Part of a small language model's weights.
Size: 15 layers, width 128, MLP 512 GELU, vocabulary 1024, 3.23M parameters.
Training: a variant of Muon for these matrices, 112M tokens, 13648 steps.
Each number is 200 + 30 x the weight over its row's rms, rounded and kept within 0 to 999. Layers, rows and columns count from 0. The size before them is the row's rms in percent of the matrix's.

# down: layer 11 MLP down (transposed), 512x128, rms 0.11, rows 347-373, columns 0-127
# up: layer 11 MLP up, 512x128, rms 0.122, rows 348-374, columns 0-127
down347,095,147,208,207,216,207,178,268,205,200,202,209,169,175,194,242,177,200,194,145,144,227,169,239,204,147,149,228,207,138,187,173,195,194,218,193,174,187,218,254,208,219,231,233,230,237,185,188,180,228,248,233,197,191,220,218,178,202,225,208,230,189,212,217,201,155,225,203,196,218,248,145,195,204,166,185,254,231,211,180,218,230,233,217,229,203,184,229,253,172,251,179,198,219,200,211,245,170,263,231,203,207,149,209,152,178,200,245,246,213,230,159,209,194,185,161,233,192,220,253,216,222,232,243,209,180,218,168,283
up348,102,218,154,167,220,220,197,210,192,227,216,202,243,162,185,150,226,156,174,234,223,190,180,170,225,176,212,227,197,181,224,208,188,132,174,227,229,151,178,174,145,164,210,111,137,206,155,259,183,204,198,206,203,232,201,210,226,232,189,209,230,170,182,156,143,167,215,180,223,159,215,193,166,173,195,197,186,230,230,229,226,204,210,227,216,199,192,187,145,229,173,152,178,179,174,174,176,198,194,239,229,188,226,205,313,211,187,220,213,260,163,216,226,196,151,188,205,217,181,178,206,208,219,197,186,173,218,201,155
down348,102,170,188,176,232,177,180,233,198,225,191,215,189,205,255,230,250,218,228,179,178,234,215,224,238,209,161,175,198,203,195,175,169,166,183,208,238,285,197,137,209,195,207,220,226,207,197,209,187,216,195,224,243,204,218,195,194,199,134,204,217,226,195,200,251,179,193,247,208,234,233,188,221,261,203,270,133,243,181,174,219,170,201,163,226,188,178,188,166,209,186,214,188,201,208,203,197,240,200,169,145,141,175,205,202,213,170,218,237,187,184,266,197,210,204,270,163,282,191,194,157,189,230,252,192,210,207,249,173
up349,105,148,177,175,211,230,111,196,178,189,253,200,207,210,137,162,177,217,157,193,214,187,161,214,161,219,163,225,270,199,246,188,232,179,156,216,215,200,167,240,196,195,224,224,260,208,217,234,203,139,209,208,211,202,212,204,214,284,203,195,269,102,199,191,130,212,236,212,165,213,170,203,179,206,212,211,188,213,225,182,252,204,177,206,176,214,168,191,179,200,180,212,193,207,214,239,204,188,161,227,209,227,247,216,254,227,207,173,212,238,190,208,218,169,214,182,190,198,193,216,225,206,213,224,253,193,213,224,234
down349,105,169,213,175,163,162,194,254,171,142,217,261,200,246,209,207,215,215,213,203,212,199,230,123,193,175,196,206,213,199,202,212,214,250,205,132,216,246,214,168,236,220,189,205,222,168,204,218,172,142,235,191,149,187,200,161,188,193,286,241,203,179,137,198,197,247,188,200,192,218,172,199,186,183,230,175,240,238,192,205,205,188,180,212,198,220,199,174,207,205,211,219,193,233,205,164,166,189,204,198,236,199,183,173,271,98,158,247,200,161,223,190,175,201,237,171,173,203,157,239,185,208,183,171,212,232,239,195,173
up350,101,225,197,207,216,191,189,220,248,192,162,164,199,211,196,244,240,221,179,165,195,239,222,184,214,168,200,262,212,220,179,206,256,202,204,247,159,208,170,176,245,204,186,174,213,224,184,172,195,198,207,185,263,235,163,201,211,163,189,229,192,220,184,195,152,211,214,216,225,196,200,107,140,246,170,230,237,164,215,212,222,220,224,218,185,195,227,185,195,264,169,161,187,250,180,224,246,205,154,149,203,122,234,214,268,199,241,213,228,185,192,213,143,215,197,168,203,221,205,176,208,152,233,191,170,195,233,238,176
down350,104,180,236,231,234,234,184,154,173,136,186,167,229,200,278,160,196,164,266,227,207,201,237,216,234,221,190,222,235,170,197,191,240,150,175,232,178,185,202,200,198,218,210,219,194,188,219,184,153,175,207,194,227,197,210,176,234,179,208,159,224,193,235,228,254,224,167,209,255,223,185,220,221,204,212,166,197,231,182,162,217,192,203,230,175,162,192,226,194,132,171,161,189,184,219,212,206,208,235,176,193,205,207,256,176,161,193,185,152,211,196,134,221,216,153,215,173,207,170,286,161,172,206,130,215,228,201,237,228
up351,092,165,199,205,257,165,192,240,231,187,196,188,212,163,179,182,218,209,180,239,180,210,238,159,202,182,193,221,220,205,202,208,186,218,196,184,173,181,171,151,182,163,302,239,206,145,220,200,181,204,197,222,187,218,168,187,206,237,194,180,239,200,218,198,200,155,201,168,160,159,184,144,191,156,190,182,162,129,219,228,198,197,222,167,215,244,157,202,222,219,185,223,253,227,213,168,224,184,157,224,191,191,187,108,163,187,241,169,120,156,220,226,246,205,167,181,188,223,183,236,175,221,153,169,186,174,195,200,195
down351,087,173,211,205,183,150,228,170,185,155,175,212,198,200,190,248,195,194,175,148,225,181,142,194,203,222,243,184,216,181,203,217,265,189,200,203,170,166,227,223,227,219,192,280,142,197,189,233,199,225,219,191,237,188,221,195,213,190,205,180,229,197,187,88,164,227,194,217,208,237,238,284,191,206,232,203,225,262,211,191,142,195,206,207,189,225,188,203,190,191,171,187,224,195,252,197,172,178,198,196,157,198,219,207,203,221,210,205,192,216,152,255,221,190,253,214,200,210,256,231,212,218,203,222,136,152,263,187,197
up352,106,192,239,186,223,142,210,193,227,106,230,185,226,205,184,194,182,230,180,208,157,223,211,249,232,183,181,232,191,186,234,207,165,149,194,233,222,181,201,190,257,193,108,213,226,237,214,119,217,184,196,237,130,189,171,182,202,178,163,184,252,173,243,219,177,180,184,232,215,151,216,159,149,229,212,184,209,211,261,157,183,243,188,198,210,261,190,194,206,237,192,200,137,195,187,213,228,214,195,231,210,214,206,182,236,180,202,204,168,196,199,160,207,217,179,232,199,218,198,218,237,202,200,203,203,167,194,202,265
down352,103,172,194,243,249,182,187,227,122,192,204,172,197,200,193,202,163,183,198,209,146,186,196,195,147,198,142,160,189,189,153,148,200,211,222,212,182,189,228,172,185,166,205,223,239,208,205,224,175,210,241,247,208,154,233,231,203,262,214,187,198,208,256,213,218,176,163,199,201,205,185,185,135,173,141,172,252,203,217,264,216,189,200,221,242,204,206,195,174,259,176,198,243,197,187,202,191,186,226,210,187,159,155,185,148,208,195,208,208,207,186,212,123,233,214,174,212,195,133,209,216,188,215,147,232,156,200,165,259
up353,098,279,185,212,165,193,177,145,230,163,122,169,201,209,240,224,229,145,178,198,173,205,177,228,216,173,230,186,149,190,203,226,194,223,227,218,204,221,195,180,161,228,249,173,216,180,171,169,252,174,177,236,181,192,193,114,190,201,191,183,180,227,235,205,187,166,165,178,211,204,216,201,185,193,193,178,177,206,125,194,182,223,168,189,232,198,180,167,217,179,231,198,197,214,174,150,240,214,196,176,196,212,194,167,182,242,212,191,225,181,233,233,191,179,131,243,157,230,222,133,171,256,212,191,225,170,135,201,191
down353,099,124,197,182,191,176,206,222,195,228,190,213,176,203,232,178,205,224,242,245,181,232,203,201,164,228,239,223,158,192,136,204,144,206,194,145,190,189,134,138,191,234,191,200,198,212,225,223,136,194,207,210,215,174,200,188,221,135,183,205,184,169,196,158,207,158,212,212,211,197,186,199,186,180,212,208,185,190,212,209,171,210,209,180,235,223,206,168,185,165,170,177,206,184,238,218,200,228,206,209,218,208,176,225,215,223,215,233,255,251,163,190,321,236,157,249,264,183,225,189,181,175,161,169,244,189,228,243,207
up354,095,168,257,222,180,254,159,238,234,192,179,190,163,198,225,195,219,135,213,217,234,201,201,212,201,213,236,265,250,220,187,181,198,252,199,155,225,141,242,115,249,233,165,177,199,209,205,229,190,173,213,189,202,159,190,188,196,147,207,181,175,206,220,205,216,208,177,191,245,187,199,195,233,255,166,222,205,205,192,207,192,180,177,249,192,199,234,182,166,199,216,193,206,128,193,176,187,226,195,255,219,162,211,251,223,244,193,212,185,130,248,208,201,226,132,220,188,210,211,252,214,183,211,162,182,235,171,206,218
down354,096,177,127,183,190,167,214,210,180,206,231,206,220,194,239,270,174,224,208,191,134,216,209,149,157,175,191,192,235,206,227,196,136,218,179,225,141,229,211,169,197,197,216,197,210,220,221,200,192,227,193,159,179,179,181,184,200,233,168,174,178,174,217,162,182,229,194,237,161,174,167,223,227,149,220,194,187,172,227,163,191,243,157,161,195,178,172,201,151,246,205,194,159,224,216,239,199,186,168,230,208,157,195,175,137,165,178,178,194,148,171,203,224,252,242,149,170,212,221,191,146,235,210,215,189,250,142,229,170
up355,100,220,174,193,187,215,224,211,162,238,201,225,169,181,209,183,175,102,211,135,213,224,240,211,248,202,225,202,165,219,181,193,260,240,185,177,254,218,216,193,200,155,165,211,230,199,189,211,180,245,169,197,182,223,193,159,261,180,229,239,250,210,191,226,213,138,236,199,231,214,205,189,192,215,206,195,184,157,179,203,166,192,174,139,166,151,164,179,167,222,257,198,184,220,274,157,208,188,228,216,181,196,198,213,184,156,163,205,187,213,235,161,173,243,226,215,153,174,189,203,240,225,200,199,265,211,219,212,177
down355,102,202,190,180,196,201,202,155,261,184,225,187,206,239,203,261,250,221,206,243,223,177,266,165,170,220,181,227,233,227,197,249,169,202,207,147,189,231,188,198,243,216,213,221,195,180,210,209,253,220,194,238,174,121,190,207,196,163,195,188,190,148,235,175,206,233,231,220,216,203,171,223,235,138,247,212,188,216,201,227,270,209,202,223,220,231,219,262,217,211,182,188,201,183,200,191,256,215,214,165,242,155,192,230,173,182,231,221,211,212,170,218,108,217,213,207,216,233,206,240,191,231,228,167,230,246,213,172,231
up356,104,218,204,267,166,210,218,256,203,254,151,198,212,163,241,200,181,213,206,168,166,224,188,190,242,202,178,191,150,201,202,179,174,182,160,238,161,148,230,241,241,193,205,249,211,196,219,164,256,206,222,183,228,194,234,199,223,207,161,274,221,216,251,191,128,244,140,225,223,140,175,174,193,192,229,210,212,217,229,165,185,197,212,158,246,149,177,241,168,202,242,166,222,182,193,180,211,221,245,198,228,186,224,233,235,156,220,198,162,197,204,253,177,171,215,235,183,192,177,190,207,220,202,223,208,229,212,171,227
down356,108,235,131,150,177,169,185,209,203,177,191,181,210,172,173,201,187,155,238,250,197,168,193,218,184,222,206,159,182,204,230,203,200,158,197,195,208,174,210,226,187,233,255,168,193,219,211,213,192,139,176,249,254,200,217,229,153,162,210,184,234,218,176,210,181,209,210,169,231,252,250,238,162,196,211,220,266,185,168,151,166,229,224,213,207,199,200,228,194,235,186,235,255,181,216,207,236,184,156,262,193,227,138,215,205,173,127,218,239,219,157,168,169,214,218,174,203,184,192,151,233,203,234,171,158,171,167,179,181
up357,094,164,208,195,132,250,186,171,193,214,213,196,161,215,211,178,189,242,217,192,193,202,172,237,244,193,214,237,246,178,184,167,252,159,231,192,158,185,176,191,146,163,188,196,159,172,176,196,223,215,194,196,179,203,234,147,212,228,240,265,200,232,249,244,185,198,171,179,241,183,248,176,185,205,173,235,201,225,191,180,184,248,189,226,166,192,184,247,221,203,242,242,215,180,250,132,203,162,205,182,143,146,156,166,201,203,237,193,167,216,210,208,236,222,156,216,186,179,230,147,142,179,170,220,193,191,226,236,183
down357,094,167,234,182,225,224,242,244,194,207,204,190,218,133,187,180,193,169,246,183,171,191,227,189,193,232,240,170,176,238,205,221,176,210,143,206,205,204,158,275,236,212,219,190,214,182,187,155,227,161,229,220,221,189,224,200,232,225,192,210,270,245,200,191,182,219,256,182,184,198,220,164,227,221,206,172,238,177,188,162,173,164,225,226,161,194,152,209,238,141,200,242,200,243,244,219,172,163,212,215,231,195,156,198,137,204,152,187,265,211,198,211,141,157,250,149,210,208,229,200,205,177,230,189,226,207,194,238,186
up358,109,173,224,209,170,231,176,204,186,201,222,191,152,181,247,242,190,191,198,248,158,190,172,187,185,229,174,184,231,139,200,239,182,244,235,257,189,199,222,217,157,233,215,211,202,220,139,185,191,181,173,205,173,178,214,159,219,184,197,193,228,233,184,191,200,173,126,243,245,187,189,143,195,221,203,162,212,197,207,164,217,161,213,225,176,170,209,195,255,195,150,223,206,186,177,206,147,166,195,207,193,241,251,202,175,230,254,219,167,175,202,207,223,179,103,158,264,153,210,193,190,186,240,203,176,245,225,171,188
down358,105,237,183,213,217,221,201,169,171,219,164,180,176,169,155,194,258,251,180,180,189,170,171,185,201,200,161,207,214,134,204,214,175,268,237,171,171,179,194,240,166,211,140,222,235,166,164,214,215,173,196,207,176,197,185,170,190,208,163,157,167,197,229,209,171,186,211,200,226,201,171,202,193,225,185,227,144,164,201,185,240,239,236,204,247,209,217,206,220,247,212,221,173,216,259,181,251,191,212,229,155,169,162,179,166,202,172,215,182,219,243,163,264,162,173,167,248,209,189,227,235,178,251,182,148,153,220,186,253
up359,100,186,181,191,202,236,156,221,241,190,212,209,225,234,187,179,239,208,200,199,222,271,137,239,195,175,253,211,244,196,192,197,223,173,198,178,173,223,186,178,190,237,223,214,249,161,228,227,234,210,193,231,221,233,175,166,217,153,179,133,169,228,175,207,196,208,232,241,207,173,225,204,203,181,228,256,215,183,209,200,229,195,170,209,160,273,226,199,223,208,195,204,176,181,203,102,193,261,221,207,174,210,208,227,273,179,201,221,180,211,217,230,190,231,229,226,192,197,227,195,250,235,244,208,169,268,227,216,156
down359,101,177,216,164,153,187,181,217,253,206,220,253,259,229,153,272,213,191,186,179,187,171,165,163,201,240,219,188,187,202,161,168,129,239,196,176,219,199,232,221,190,206,169,166,191,193,134,231,192,231,236,188,201,227,177,191,193,217,246,216,245,142,192,234,254,180,176,217,168,168,213,221,179,161,168,222,183,192,221,207,227,200,172,173,182,135,224,134,202,175,169,158,233,161,197,206,209,197,223,208,196,216,136,161,173,176,200,195,179,237,200,193,238,166,160,259,183,222,165,215,217,246,182,227,189,213,177,187,179
up360,102,183,201,225,179,194,195,165,218,182,189,210,219,213,192,191,157,201,293,153,205,207,178,212,192,236,172,236,184,181,203,157,224,211,154,250,218,177,180,211,215,194,219,173,136,233,221,195,166,237,162,146,206,221,225,202,170,145,230,150,166,226,159,207,122,196,176,207,152,238,208,169,215,218,193,202,207,204,190,159,183,185,181,222,196,218,138,184,217,194,212,219,183,187,223,162,141,206,205,172,186,159,158,202,169,196,201,166,169,207,212,213,280,201,204,204,195,194,220,166,139,207,266,155,211,261,180,203,157
down360,096,198,232,202,204,167,164,202,223,255,207,164,237,146,207,201,173,185,183,197,156,201,199,247,175,187,178,209,242,235,188,166,163,216,223,182,214,209,219,168,206,235,180,204,139,233,211,214,179,251,179,195,202,171,271,208,186,244,198,173,146,192,197,217,155,190,206,193,216,167,231,223,216,150,201,166,222,205,221,225,247,153,162,213,165,210,229,203,211,199,202,256,240,214,211,261,190,176,176,191,212,195,206,129,189,218,201,229,203,176,138,156,292,158,237,233,177,191,200,210,227,230,226,182,248,191,252,213,239
up361,101,214,162,197,233,221,188,203,180,192,174,211,225,209,180,193,198,177,180,183,272,190,191,198,194,203,166,247,231,144,275,217,216,232,167,205,254,198,230,206,175,119,229,230,166,162,209,265,216,211,190,206,212,152,192,177,205,206,191,201,215,209,246,175,215,212,155,173,195,205,250,189,205,156,201,181,227,189,262,128,187,210,162,176,218,171,161,182,214,249,199,241,152,186,212,212,210,214,237,166,178,227,247,242,204,205,214,231,206,200,217,215,169,223,232,206,123,249,145,237,188,234,254,214,206,198,186,190,221
down361,103,114,209,190,177,208,225,212,239,185,122,249,208,167,225,192,218,237,240,201,200,219,205,187,188,223,208,154,198,244,192,223,193,169,194,240,229,185,200,192,215,249,182,238,180,167,215,206,178,194,248,158,245,218,248,231,158,226,188,232,191,231,169,210,224,224,212,199,165,266,177,185,177,271,181,187,249,199,260,195,256,182,247,215,169,181,189,226,175,173,194,229,177,160,216,203,174,212,161,198,175,184,219,184,162,152,205,199,144,190,195,223,217,210,262,176,226,244,165,212,208,229,241,201,235,154,174,208,210
up362,104,213,173,122,217,198,189,209,153,219,199,170,244,214,210,189,157,177,180,131,218,184,203,182,217,211,224,201,192,169,243,194,203,199,225,197,185,179,212,194,247,180,210,235,170,148,207,110,204,221,170,146,172,165,174,205,263,239,208,138,234,195,220,164,222,231,252,216,214,188,199,212,171,145,154,176,292,112,204,174,204,198,167,196,175,212,192,202,246,182,191,210,148,195,148,238,185,180,220,242,207,194,204,191,202,192,213,169,227,227,225,200,213,206,190,208,181,183,208,212,211,187,187,182,197,175,163,184,146
down362,102,210,178,220,145,177,235,175,195,217,143,246,177,165,207,216,206,181,191,202,211,199,151,205,198,210,191,197,145,225,172,228,239,191,243,187,216,228,208,224,116,268,173,211,220,176,184,212,155,186,250,189,185,192,241,165,212,205,208,194,196,278,226,227,213,253,214,183,197,243,198,157,237,245,226,178,198,216,249,192,229,216,212,262,237,178,168,194,254,257,218,201,206,221,212,176,188,163,229,248,250,165,210,224,196,198,248,231,148,200,194,190,176,225,173,152,171,177,200,207,191,193,241,192,219,166,191,151,227
up363,088,205,175,233,205,204,226,252,228,197,184,227,239,235,234,184,216,238,182,235,222,138,171,210,198,223,185,192,241,194,204,172,179,229,149,238,276,184,259,221,211,239,205,234,214,214,179,188,165,186,228,190,216,215,250,182,179,195,211,197,216,179,250,186,210,235,199,204,228,250,205,246,183,251,193,226,204,125,154,208,166,219,185,156,207,193,213,183,174,215,245,152,200,215,181,147,235,193,188,235,197,132,187,219,172,210,214,143,205,157,168,135,207,168,180,193,184,253,232,204,231,185,131,203,186,234,217,213,214
down363,088,221,195,198,220,174,194,173,259,211,188,176,162,173,144,227,187,204,203,234,161,180,186,164,186,180,211,224,180,218,145,189,232,173,280,219,144,185,117,207,217,162,234,158,178,265,209,198,183,199,166,204,180,193,145,168,225,160,245,203,202,226,172,205,203,203,221,205,216,163,210,177,183,177,218,222,211,167,207,200,221,199,202,263,152,240,237,214,200,238,182,174,212,153,196,248,214,197,196,248,182,161,183,178,178,156,194,235,219,204,228,192,182,280,251,216,233,146,194,187,192,235,231,159,186,200,191,232,169
up364,105,221,223,243,212,213,183,252,216,177,178,288,224,212,228,196,144,220,336,223,167,114,207,237,193,207,196,230,173,197,216,219,211,254,206,248,192,167,188,201,177,223,211,182,208,218,225,158,214,191,219,137,232,189,189,158,205,180,209,207,182,188,235,187,201,189,181,165,211,206,229,214,203,193,211,247,227,212,187,203,188,205,165,249,231,183,153,166,196,190,240,195,172,219,225,202,200,203,245,196,196,148,211,219,191,163,193,219,217,270,177,213,200,261,232,202,166,167,200,212,175,177,196,229,203,196,208,153,194
down364,104,180,173,170,198,182,227,181,214,241,165,189,188,206,126,170,191,226,153,204,212,248,206,235,224,182,206,164,184,205,205,244,203,211,218,134,239,200,164,259,210,184,203,243,158,236,219,188,141,188,174,171,167,196,245,214,204,229,196,202,124,190,183,181,191,189,191,152,190,212,173,175,184,211,283,182,188,187,196,198,190,216,225,222,234,249,154,181,197,248,168,136,157,175,183,231,189,197,176,226,224,213,185,259,215,163,185,168,152,212,218,149,195,171,170,203,193,236,179,186,226,202,268,245,189,178,218,181,233
up365,102,244,188,217,134,207,183,197,217,165,195,217,213,183,158,178,186,207,217,158,131,225,245,225,190,211,219,160,221,196,207,180,181,227,232,209,182,181,241,164,194,180,242,246,222,167,163,164,192,187,247,208,195,213,139,253,195,239,163,217,222,202,166,212,177,170,196,238,186,189,143,238,185,201,241,233,149,203,133,183,210,189,181,211,200,232,158,147,158,217,178,224,168,231,240,197,239,155,195,253,275,185,188,222,196,183,193,206,218,169,248,215,162,201,142,195,244,215,218,194,147,208,213,225,204,211,246,192,191
down365,104,224,175,225,179,199,240,176,198,170,182,161,226,185,177,139,217,172,172,172,170,174,204,233,186,219,175,163,192,192,151,161,232,223,199,234,185,214,142,186,224,192,167,194,143,207,237,214,152,165,202,173,210,203,243,216,165,217,229,230,202,143,215,199,213,220,230,169,170,175,209,255,211,221,226,211,239,172,187,234,191,229,219,154,207,200,146,243,196,175,217,176,162,180,200,248,271,159,198,151,156,212,238,250,239,203,198,177,201,240,183,197,221,184,171,134,243,169,221,230,190,219,251,205,207,160,205,184,263
up366,100,226,169,199,224,247,228,156,256,180,169,201,189,229,227,206,191,196,212,243,225,267,161,199,207,195,226,235,202,269,229,191,105,257,203,222,220,196,202,167,188,196,190,234,220,198,181,216,187,153,193,206,207,176,191,221,246,199,223,241,188,187,200,241,220,222,174,231,200,186,164,142,173,186,156,185,267,193,184,138,176,204,165,235,205,235,168,180,220,236,232,176,177,165,168,176,207,234,172,163,203,190,230,200,216,228,205,175,153,213,242,197,159,219,204,193,148,205,207,169,176,166,179,228,168,273,199,210,244
down366,097,181,227,186,201,256,194,180,125,197,158,170,183,199,240,221,190,247,186,199,165,152,217,211,225,208,196,170,214,224,186,165,209,184,214,168,202,229,188,258,258,136,254,181,224,228,244,177,206,173,183,218,224,158,181,190,195,139,208,212,205,170,225,200,219,227,245,180,168,188,191,167,215,232,232,235,147,236,227,179,162,185,215,180,224,218,152,206,230,242,129,236,215,279,210,176,217,140,165,227,209,219,192,252,209,191,202,200,218,171,183,143,198,227,241,227,188,214,238,184,167,224,191,165,221,224,194,182,205
up367,096,192,226,145,229,200,190,170,200,146,192,250,220,205,194,236,221,228,263,236,222,227,211,176,211,181,240,203,221,260,217,214,229,248,217,194,268,181,170,180,219,246,166,193,156,240,193,166,211,215,165,196,206,252,134,217,210,201,198,204,167,248,159,238,271,205,235,208,184,184,234,149,174,186,253,220,226,192,191,210,230,272,156,191,250,198,166,209,167,210,212,179,247,202,205,249,180,180,171,254,224,212,199,196,195,179,211,144,135,203,203,232,235,175,155,183,197,206,201,207,215,213,185,198,209,213,210,184,197
down367,093,194,181,208,185,220,208,244,197,192,225,188,195,217,228,222,257,166,198,201,168,214,207,256,199,212,230,168,215,214,189,182,198,211,160,236,215,241,228,174,187,196,227,216,237,200,221,176,179,216,235,226,199,174,214,183,184,224,161,214,232,233,153,216,196,182,206,192,174,272,240,235,218,120,137,218,225,205,207,193,232,196,196,239,173,118,153,220,190,228,226,263,284,249,154,209,203,254,256,235,223,197,204,171,191,232,251,199,198,252,200,170,201,168,232,177,190,203,238,192,216,199,199,137,228,198,198,162,196
up368,094,223,184,194,149,205,197,214,222,222,191,178,170,263,129,188,185,214,193,243,219,163,180,176,210,263,163,225,187,221,239,187,170,155,242,218,142,199,229,198,265,173,188,193,202,212,210,202,177,128,203,250,253,175,196,158,223,137,194,222,247,210,224,194,230,199,171,153,204,246,240,163,244,189,212,227,203,202,212,207,200,148,183,217,210,212,214,218,140,197,174,183,214,148,213,206,238,178,210,179,174,162,212,208,213,232,210,181,161,156,148,205,194,177,168,246,210,206,233,192,182,262,184,190,144,173,195,202,227
down368,097,279,213,184,241,172,166,166,176,233,215,189,230,216,238,159,209,171,182,204,261,200,201,197,183,162,226,212,216,196,181,227,193,212,213,211,231,189,233,175,210,194,224,197,193,211,238,181,240,168,168,214,173,239,167,204,243,166,173,135,187,203,262,244,207,192,270,178,225,178,230,200,233,168,222,150,214,204,128,197,193,217,196,179,204,163,235,176,191,198,191,163,184,215,240,173,231,240,188,140,230,237,213,199,231,214,242,207,153,209,256,229,225,205,205,211,185,155,198,182,217,181,201,149,130,164,145,168,183
up369,099,185,174,131,228,156,219,222,194,224,130,200,135,174,173,203,158,244,229,207,250,170,185,173,195,249,232,186,195,191,169,224,212,202,210,181,200,181,168,206,226,175,208,164,258,236,187,175,218,247,200,203,194,224,219,160,186,189,183,208,182,190,156,185,214,154,182,221,227,144,218,157,187,233,251,235,270,191,200,185,210,202,179,139,166,235,194,219,158,185,236,197,167,202,171,133,168,208,194,207,196,173,212,177,210,156,198,202,204,208,185,235,154,157,241,158,189,206,274,191,229,200,160,205,221,255,192,180,212
down369,102,146,275,190,190,241,160,262,226,205,201,196,211,241,192,203,209,228,226,171,197,183,200,216,244,222,194,153,202,217,187,203,220,155,193,232,253,161,198,160,224,225,220,218,150,185,200,187,230,161,243,201,204,164,192,221,152,202,185,207,205,184,190,215,223,243,209,185,142,260,160,228,222,186,176,176,159,294,187,243,209,232,199,251,237,202,244,167,220,245,167,186,230,169,212,238,196,193,217,167,201,204,209,234,194,191,185,215,178,188,176,207,171,157,215,239,203,216,180,155,238,111,207,180,194,203,173,237,215
up370,104,244,163,233,190,196,198,220,194,209,216,205,176,203,202,162,166,238,192,200,208,190,189,184,231,171,139,197,225,209,207,158,158,185,215,220,177,185,209,216,215,222,198,236,209,150,202,181,190,208,265,251,231,205,167,243,249,209,232,181,180,139,193,160,187,202,206,235,174,187,260,155,205,203,149,268,226,159,177,202,246,160,234,146,228,225,222,182,229,262,177,185,181,125,197,226,252,189,210,166,227,157,234,203,276,178,187,155,203,239,201,226,225,185,180,179,189,244,229,205,191,198,190,192,156,184,223,174,225
down370,106,159,211,170,192,169,200,194,225,210,173,173,183,196,266,181,199,229,218,227,159,186,230,212,225,196,188,188,178,204,156,214,211,184,234,200,180,216,200,168,132,217,216,194,166,199,208,210,225,191,173,231,214,176,198,128,192,143,183,229,175,200,194,205,193,214,220,208,178,170,159,111,243,189,175,196,180,162,214,199,256,189,174,243,187,211,226,209,256,221,207,198,203,263,163,197,186,230,225,145,212,207,139,196,206,175,195,202,205,169,253,214,139,192,277,201,250,166,153,173,133,244,206,222,194,240,176,206,242
up371,100,232,163,219,149,160,185,159,215,203,170,236,152,186,265,191,221,198,251,239,239,188,213,172,236,203,187,202,201,202,220,251,173,193,157,212,154,213,145,202,188,197,178,184,198,156,199,156,205,283,190,184,173,209,220,146,242,218,174,197,217,194,209,199,244,159,169,187,219,180,200,242,262,216,202,101,233,206,214,274,207,217,218,215,213,223,208,179,216,188,207,191,170,223,225,162,159,247,225,211,158,140,213,207,207,240,254,220,194,178,214,164,178,231,210,215,215,180,205,189,208,241,187,191,220,192,190,169,223
down371,095,257,182,180,247,208,208,249,210,210,233,186,153,212,166,166,231,201,236,167,208,240,155,210,154,214,196,216,159,200,185,149,244,208,210,208,174,180,179,252,217,197,176,230,235,187,235,161,220,142,141,215,184,179,161,229,239,239,167,179,222,197,196,204,176,262,226,183,203,191,201,159,148,216,198,244,192,187,228,217,238,184,190,230,148,219,233,202,210,154,249,156,222,179,136,228,236,181,220,188,156,213,205,200,179,170,170,223,228,186,212,262,196,140,173,155,196,170,177,199,177,194,167,168,229,167,215,166,202
up372,097,208,236,179,223,184,185,210,161,224,226,210,203,230,179,192,178,214,190,213,240,254,189,202,184,167,267,234,165,213,214,162,183,266,156,264,181,253,199,173,172,222,175,180,177,165,216,231,234,208,202,169,178,186,205,210,206,173,222,186,199,166,214,188,176,179,217,131,207,245,201,141,231,213,182,177,163,190,207,214,202,215,148,167,214,208,229,225,194,218,235,172,217,236,242,211,204,187,162,166,191,154,201,197,195,198,259,198,270,231,213,185,294,131,195,179,236,190,189,210,234,207,191,236,250,172,241,157,190
down372,095,146,180,175,219,187,226,180,232,205,210,202,227,195,184,234,205,173,225,213,182,194,216,211,181,201,129,191,192,213,178,212,218,215,124,206,211,215,211,220,250,253,200,187,256,261,187,196,171,210,219,169,216,186,149,168,246,220,209,195,221,222,175,270,237,155,207,199,176,223,188,198,193,191,214,244,226,167,254,166,188,227,255,223,157,175,201,166,189,202,177,199,163,200,216,180,155,194,258,176,138,190,216,204,255,214,206,188,171,169,193,124,194,198,233,257,240,203,209,201,165,164,160,215,216,190,122,221,174
up373,106,204,203,156,165,190,148,215,235,234,164,191,166,213,208,214,241,216,235,196,227,223,203,193,176,212,172,250,184,199,260,168,188,204,207,225,197,176,195,248,181,225,201,171,218,210,216,191,231,184,183,208,210,247,191,191,181,163,204,257,217,217,198,217,176,243,164,197,174,150,226,205,232,196,215,174,233,141,197,208,271,217,210,198,197,254,241,183,234,248,148,215,167,188,217,167,184,211,228,189,220,103,239,262,219,180,230,150,138,212,183,185,251,217,255,226,176,197,178,153,196,210,207,260,198,180,228,212,216
down373,105,175,270,209,211,217,244,179,208,153,197,199,153,185,144,195,196,241,175,224,214,181,212,249,208,186,241,152,261,206,196,197,198,204,208,195,239,143,207,250,273,185,191,180,179,211,209,191,174,200,231,275,198,202,146,233,222,234,172,191,187,201,170,205,212,148,188,236,242,170,219,201,228,191,246,194,183,228,189,178,226,192,203,182,123,197,222,193,221,178,124,168,211,221,161,168,273,203,209,168,186,202,185,170,194,198,181,226,194,124,242,153,193,163,192,187,184,185,224,221,160,221,227,202,210,187,219,202,220
up374,100,219,202,215,106,186,174,192,182,265,194,213,154,196,198,224,226,230,232,215,212,210,203,164,253,191,233,146,189,214,268,197,223,220,171,184,240,221,182,191,186,186,225,219,174,202,226,158,165,226,209,175,178,194,228,215,277,169,193,201,153,203,222,184,207,220,197,119,192,171,188,211,246,136,187,197,171,193,134,175,187,188,181,201,278,193,150,231,227,176,163,204,209,216,198,213,159,186,246,173,185,207,198,209,214,189,227,198,226,203,203,256,202,183,187,171,238,223,227,212,232,187,238,223,245,193,234,158,152